{"n_layer": 23, "d_model": 256, "n_head": 4, "n_kv_head": 4, "head_dim": 64, "d_mlp": 1024, "vocab_size": 512, "activation": "relu", "norm": "layernorm", "norm_place": "pre", "norm_eps": 1e-05, "positions": "learned", "qk_norm": false, "attn_scale": 0.125, "bias": "qkv", "tie_embeddings": true, "parallel_block": false, "init": "normal", "init_std_qkv": 0.0236, "init_std_o": 0.0236, "init_std_up": 0.0236, "init_std_down": 0.0236, "optimizer": "soap_variant", "lr": 0.00501, "beta1": 0.95, "beta2": 0.98, "weight_decay": 0.086, "lr_head": 0.00779, "grad_clip": 1.0, "warmup_steps": 200, "schedule": "wsd", "decay_fraction": 0.901, "decay_shape": "linear", "final_lr_fraction": 0.0, "batch_tokens": 131072, "seq_len": 512, "doc_mask": true, "train_tokens": 508300000, "steps": 3879, "dataset": "wikipedia_en"}
Each number is 500 + 25 x the weight over its row's rms, rounded and kept within 0 to 999. Layers, rows and columns count from 0. Numbers have three digits each. The size before them is the row's rms in percent of the matrix's.

# up: layer 18 MLP up, 1024x256, rms 0.157, rows 279-291, columns 0-255
# down: layer 18 MLP down (transposed), 1024x256, rms 0.165, rows 279-290, columns 0-255
up279 091:532527527469527425476511510474463427493477484514439514525553500484475492468518498497469519538474431500534493498491541455492525499499510478518478481511505497513483500518519490496475477508535522497524494522520511583508524527502460551542484466527505513531538512492496479508488540509467463535521491520528515489479489534535505515514508492542517480499501501479535511492486519496502480490480483476519503480490496517460476492499505474543479497473493518526568501505509500546488440472478480484499491494510530476493552485467524499461538492486496496478506461533553483518524497482473528516524529492506478477491524479568514481484488497508513553493510499545460484466498500505479477532481497507474499530521517538519540500491489524497478481487480470510484542507516478505502501501514532
down279 090:477460546503505448509468479553477543456507478545486505493513496474506512476531558498476503493525512550557480505485535526520490514484535528473483486496501489512515517466486501523493477547473508491469490487450508522507503530521515475520466539496517498494531511501508438468519532528476525493480492466509513542511505480499494522524502527506504488560511524504495500482494489450487484504527490499500514501513499488490484523476494502533558512482503525522490483480507494481469500462520435513498432490515484520496470431514483491533503465490462465523533512520514481477527489548491508466486543449495529469493502530513489505472448523516468490495482448504471545493493554502490472511531513482516491472548568510501487489470489532493494498508475526510507526500497496473482530495529496
up280 101:526523522537489472505502502499504501474498504532501524500492484521476498469431503474487501518482547522523507517524476490466496468535514486510495514506485487535532503482521464475484484533489528441478480527547509557498526510520540498503570521488522500496510471508481536510491478476513498519470515488499462504483502460500518468511447416496527481558469481496527492481487514503491528511499462477465558511507462455502483525530485519479533449510476540469478473545456519453475465494486507520541499487478510492438484530472503512496513508537534501492481521496499461495478481526522485509514527526476501507533520513544500528472472526501469555523496522510505468495478512513514527492528494495512500502496475476489533467485511506501501506533511495531546527531531501474498473514521443
down280 105:474504476495516494508469478482503487514481555532517531506502499452544471519530511501530497508475474490546507473485517483510506488485500539541520568500506472518475486479457563499571494495475472465537529508544482516496437502476480479522492546523461496517523499512521477495525472444538513530505511488560522489519530512512547509514488464474448530478518516556517532504530486523500473456496507487498477490498524512507500487451516494501489509475510509508518465516492512485523503483508485485454517482485504515478468471486473507497466547502473527499479490494476521457570559524503546471498489516501509509522453488522521485498493482456498477537521484510479492508480540507487480513494492514494498467519515501486518521465503469501475500502478512492507560469528490536532494544517516
up281 101:491498492533470528500483509483532515493520490525520514554490523491478497522460517549482463530456487555517486512481438507491466511554514521489502488538432520470474527523490500475496500535479449499499473465477468506494523515489497503524508501480495537494513493476500462445504529524475481496516512483472513454456534513501547461507519536464500547480523557491504460505452475455490525501506505454497500482497521510540485502484559547527488478512503474483521475489509469503526515527500510490526528516529514475485522465471444538493532473490459485522482491500507485486519502472505536506491522480496508495524476504476530534459509502508506534487514525473526483502501494508500483494510453518492521489541536529509466505496467508534479482473517527507448493491493472477508496543564485
down281 099:508451528492517487481502506466522531451499521526507481477489465486483536470465515547495455516483476509489478490489521482510516483476495510524539480521515497506502552496518467532499514506485528490507506498519479477481485482509504465501472507487489445491546495491477490471425497495469496510511499528515517512561518489546518528504524507492486518463571522514528483479507480482489501538512523519512572508489523485549480514491477518475514534525461475494491510485504535508490494498472482482472504532506511494548494507520518507501475510497547521499481492486502512510499527530455516466467524469479454456486525503511445533512511473527537480467501461477511492503440521485505501556501466502479466522460508545458467556491506459484497510474515493503487526518517478530456555471527506
up282 101:474458505508495468521501513514495538539517513514466515479464505506481478471498465488530511516513469515459543510487524521498479517527513480472505528481479497547517523498487540550481500444469508538510489535520479493498479517473542518469461524452483507518512520476451527475439486496501500492470558531491472478473481441483515541484503499533524467476539467505519523523537482467489496477502504511520501468462537495502467511503511461503497513550528472483500537499512483500520512473452517526520482500523497522515473458507502486516526480491503495473463503499525521480457472460498469464539489530497518491500475496515511472532540515508529459440496480522508529526520490522545508523506534497530487496485477549532559520471464516512498505536524484472510516527487492499524510472550513
down282 109:484517547483521452493520519534501499511493509471520498529534470493497486490494521474530510444477494496538475526483509493454469502500485493448538536500497529489501508488490521516521505485448568495493525558522481483537494514533461455455474526500472479513442493491511529497501542502508456482469504483506484476514477493504527461485511488531512511544526505523565498546489481491454506523472574471492490467493467489469460528511479491476470506535528494500529542483494479470495523491467443450481440515512502506505505543466502520460502478491545496485480450549488475497512508536527483520498515493522482497510508515456502498490490494467515509483472472495479492501464508516500472489523519448517494472506507526495518494502488486526508486534532525503518513521512513514533545495506529
up283 100:485534494505560507530488468482495450510510441466523479479498508480547439469489496475527521505526519489494483510470508484508547526535478496495498512535576507478532468516500557472486512457515484477475516500487527510483468528473477530518520503498456495498471514520523487549505491494509518479525463433479537491508548595461504484502506474505491552483481498490501534479480494519476470461557522497513519499458496483484502533493526503458476505532530507452504514502513534492508509496474511519491505480507502500545476461480502491475479510495495465493458501516501507521501527526445508486503513498461526506534484535530523516493505485504503548513481520452549503528515505504501526468464529514503455519545502512487509478486495501504534495487500484524525470494481499503498505508537487
down283 095:521567489490491481483469482505540488504511508503512487486477526476479486549495451491475523525499537549515507496553481519511463494537564513472521535505460481486476507488487474548506503504514500540536511510532469413548536464505488506489499480471476551542519462488517467467517509505454494501546525521499474529530467469488523523464483495491525500491518502501499448490500507499486510506500494493500517508506462504481494526504505495503504497511508473486501473535515470535481516521487461505529498499432491541486514502486522506474501520471485466533529463500499479493507482510575535510506483481499491533477503497495461521453476449491489495482459487511471461482432498490526461516480475490486519470463514488504503517457498512557516502489511504520472513512519519528497525503533504
up284 100:537489476505537519492549490463527512480479506519509500511518494486449435507510509508477531550475465447492521488483449507524495487497497539540485456501488520485517505501492514508489477517500477479457487480530524475488506505511538497545500513509565496462480476503483509531463524511538530461524472504493542492526493483517445508495510489507494483529497548476492542490469462510519532473554459514515487469569538539500459437556468494505482489476502497453461525542516507494496492528496480476516514479497499519518489484514498529546462518519493492469525502517493506490508523515506504448512549489466492522490494503512532456541477503517471492491505474473478500501460524469530485455477540498486523458491476540480505528487506494527511485521467530493485505487496516486470499511475498
down284 097:498508533467512513478497482497527559505518499484493529505504491521505502503505494468484504462495537484489477550510471494452520544457500506547489465464499520512509490506470504505507505509515469452513520503480439471489494464479511509484504437480534460441519501482504514528506489487553526518515479501487537488489482537431512447532506438484501481472525487463533528485508515543548495517513545508499533476470455483493499538495542530459465459504477505504502456486542536449483508481502528530526493473518477481529543495473501551457531509458520490498524507493549480532510492489467488505514511482534462522529510471506504551481503493510526464516541496465495517483497509460497524537500499502483502486517477489521504481517477516534465518517485498496529503497513512491496511520474514
up285 104:483483506539492558498483499520539491513522512519480477488486463508468485441519493511484545528451464490541525465450462534520461512471488465481505541486484550497514510499535489509488491485491522503494540458547497502498494508536458489525476505507479518514528503524558495480519479565493467494497488520504554511446494493498468503487493480489490510513502474464489484503544476475509532467537502492523515531472517525467518493496450507550480481506494489555559487483466486482517506529506478514512473489479466486498492556512498509491521478494513561483500511505490505498479520488512471473455514504501552484462484521489503506502485505571484464501475491522505507491466483504542510528470504506488506466490504492481477476487487501492542548474457510475489498551462519482486532491458501
down285 101:500527491511475519467497453543458473477499478494531518451492556510509467521510493487480523506550483489479492525499504480526524504477482521527524451499489428539503515502490454475484531496525491475478475493498502560498495452489500499533454440505477504527532500433510535490514523500480489496518483491489490499499494537517541488516487452495520491526494486518491503509521517490520506514509539520517486490527479490450507483458491424498502500512488491474489497547497503501497503542497551533457517517510494476493506529498457488483513491502495501492489498510526507493487533508547445482511524496528545491492555510536524499504512507534507514438475425498489515530505520511477514473482444507526483480498516523526524498499498499523496487550537430505506520514527533485513467480499487
up286 091:487453428451502483484522499509468490524500484501496454517542550488501521486470490482457486496484491524481451520424477483487545509507485489495452480525497507517490519515493500529543487511529556517489498555505491503536507482508489517541493503508499466519498485515485505498484493496458499489503535506510515499541509476493434496498501474498505502510468525503491467504492503515468504500492545483485516453489465500475506486459484519478504524529504480491502472568500476513473521503492517539488455500528506539502506519481553480494506513497488530497485502516467527510513529494495525541532463483485492521576495503481533500472488512501491487543492513516516556490495518476514509545454568493511448448505497573468461510501482479484507494485510490496504474450487546506511491489480507
down286 101:456505502497536522518505460519451494468535528523513493479478457516502512520505457500529492474462497504446508530467502454447450476516528457504503526556468488503494531496480509504468512465505512496550485488522491543510453492528494516519531483449471496501449530468544470517536530482485514470459485498560499466471507496502497523487524492518491506502480505490522482513510477469485489553458491538502479508505525514497478466532518450486507488500500511525512475486485509469533490504526540480517548475470538483494483469517495548482468480493502436524532475508463485502514466532434506491488496511502536487522533498528502509464503501535487501510526519505543515499484510537505489515493527489487475498480493503516490501502488530518460498520499518462484544512534542474478501463537518
up287 094:468491495509479512498516479474502498488514525520495485513513503407520495491467502481545513547515481504527475521511487496504514447504486471495523443493501496482457532497533516537454473505526477492488495453487536508580473534507510520485519513509508470503511507528441458528529546517515478500496501519504524482522509521475538503517522486504482483509483516455531494537495522450474468486534524492471530494461529477487490479487488456495458512540513515532502522463439514476506524478523521478509506521457554465492507515503488460495502507500454489503520520497520552506521491531531514495544510524497525495513507541521482518530482514509518495514481463500502479481463531499482490478511490461483457506505494539496479514502475519497537488522506468503519449526490555509477555546508502
down287 100:510498492531476484510506518494492454501540455485500496489529488549555514495536522477525474515451477506510517496504499483525480477518500489484512516513490561497501506495481481506476509504516518517509508495504532498490509496505520509501567490501471522546511494551496564526481491536525525533505499519451519535520538506483498515515574496498540493506519460519493515517474493512489547561530563476447484465492510511472495515516479500527468535545501485499518454463489477550499512506496492525468537481516489509508452480475454495470479495494447511506481504477488519507504470502530478541530516524463557528485487507524494486462534499524481541487558479499514500518461498577505502500491474487521485476522460493474505534526455506490509484497491519503515530530501490499468497482476511
up288 102:530511505477515524443489489475522491452416513480528523491476491527493532530500493468482507519512512500526511526486508495507495463519505487548469556492491488520504510473531491473540515470500508500527475485503509505478510518515518530528456482532499511476505520486490478492520502527500481466531510482493503492528499458503495523480555488470519512442492496507488495475510526498496461542466506501504532540539517478537552533511524517515479499533483500472507515525531497489492478483535498487459497542488573466457506465517533498540522498536489496492504491441511474484466511593477469496468526497472511508503522479498469515481472518488515467534523499511498456472522503503515477494504487445464463501486504464537488500508526488482513506506508487491523458510508490438531549473526473
down288 112:486469476487569522482497487515485522496509443438529488512458486507480495473528487536537559464503481487486481496479476525488511503491476517462471534491440488483492498536535515556480501519507516476511488478498532541500490536452549491496470526420521543503506522500524504533515473503484480480472518520465511455559491499500498477501466523535494561476483540505466521496440498508508509479524501502476482473468494489503486479497500510465503492549462525526502514505522532500536495526521498491518519478491558511545531480519494493486501493508519523495510501502488479512537499522524486489512519520509524489491484543523522468517487517486509508491519492492504496521488519534512463521471501473498450500548478551534471506527511487452506514471528500537506524532508467517496510451511515
up289 103:500501549484474452528490504497538504446511524524510496502505510504496535486488529511504488507517498522486527519522516525477517519474488510451499514489522533509502444533436485481494485487444517481496477503529544548541490529482455477522488502507516481493502497504456521527556494504522510494480465533478494496507508493540495491511523506486499507500469524499497517499475525494444472495480533509510478485550465502474511474514522479523560533421456528477510488508498502510456509471497445441474544488512550469456549489518443516480513480501450508523521489512521485539508518514500454456499538489510530535519522491453520480537481527498513506501543469494458511514519488500495470503462523492491501455496515483510498543514521504509516505493520505503506461481521486534523496501532507
down289 099:516470463493520465532493476522520556556537490492514529491495519522494515488514462504528557469478544489498512499456498481531499516523516531519524523534512472463480490518502487495525522491495464489476510489499485472473491514496492510499556526455519518514541485483491539473506511525509500491524556542495516486513499477490495518496500510509504479505549475532528497502513486558476498477472528487423485512458491543482497493458501517490527458517481513518531500513484537480493501454483492536505481458477477517444500511518502516486478478541501509485474465470462453494486535443498474491480512475520517463464520475503518456540501514538492483515487459520524468493477503492506506517506500523513519478479494520543514491505504488507517488535574564523499536460515529451504481497495489
up290 097:469504510527521510512505470469507481497510507526489469519507545502518505514511530529496533522485476505522516506500479519483495493562487496503494478567489486480468459490494528478472512496508500485463507477474486512486522478526529457528501484489456480494495524557489503498486508479508527492580477508448575499528465503475515467496491430462450531451490508483526526495544519492495498538524459525536474526521488502460479502535521512479492497515516513483456481523508517459462508516518512463505501475528497524455481468489541489483505492478472508468482513527485508477477527510522522476450499489499542471487490511520546486520485517486533530513542510502459517495534509526504512511508521535515484484523459456473518506481512515512425493467520477503501487490464496491452521488520461
down290 103:544503464464529454465491489514513542504477532505495506470512463497458518485487505490502468464526452472510491500483467491474462494483525475500466508474490472496491473505467456513548491469506471458551482513559516511493537478530521491530518506521511504474534507463593495473469490504485481487503515515526501471505524503471471490448520511509531503521504478516489492457456520510481533496494487526501505498470557516496482511478477521497479494515494522496494516454429483514481503474491495522495485497488490500479487508522462519517491503504512518554514462493433518480524495470486500516522528547554511524495542514516453493478476494493473512476503491518509492478568485502460500505475490501517526540477550551502475503480442487473507468520473502499481538529498496504495509501472500
up291 098:477477547459512478547508491567553484531533516490514463512447488533477511514461518482496478507530504469514497487515531502474499504475472479484537510506496474523519503506500519480538504481518501523499512493485462508507521470510580487531506464453531486527469471508469498461462485520479441460506477489516510476496491519491471530509506502515513480489533514479504477533490464505476512471512492494525525507521512500483524508472488497489523484482455526506490474468507526520476485472520493503479494479466483488494482539494501485458549560511482520527512473514493499521509504477491473498499461477455481494497532563545436516509532558473528462488517508508520498513532494514504545556468448504469526480506499467501492488517486476507500525526476535545476520556497518493516490475476495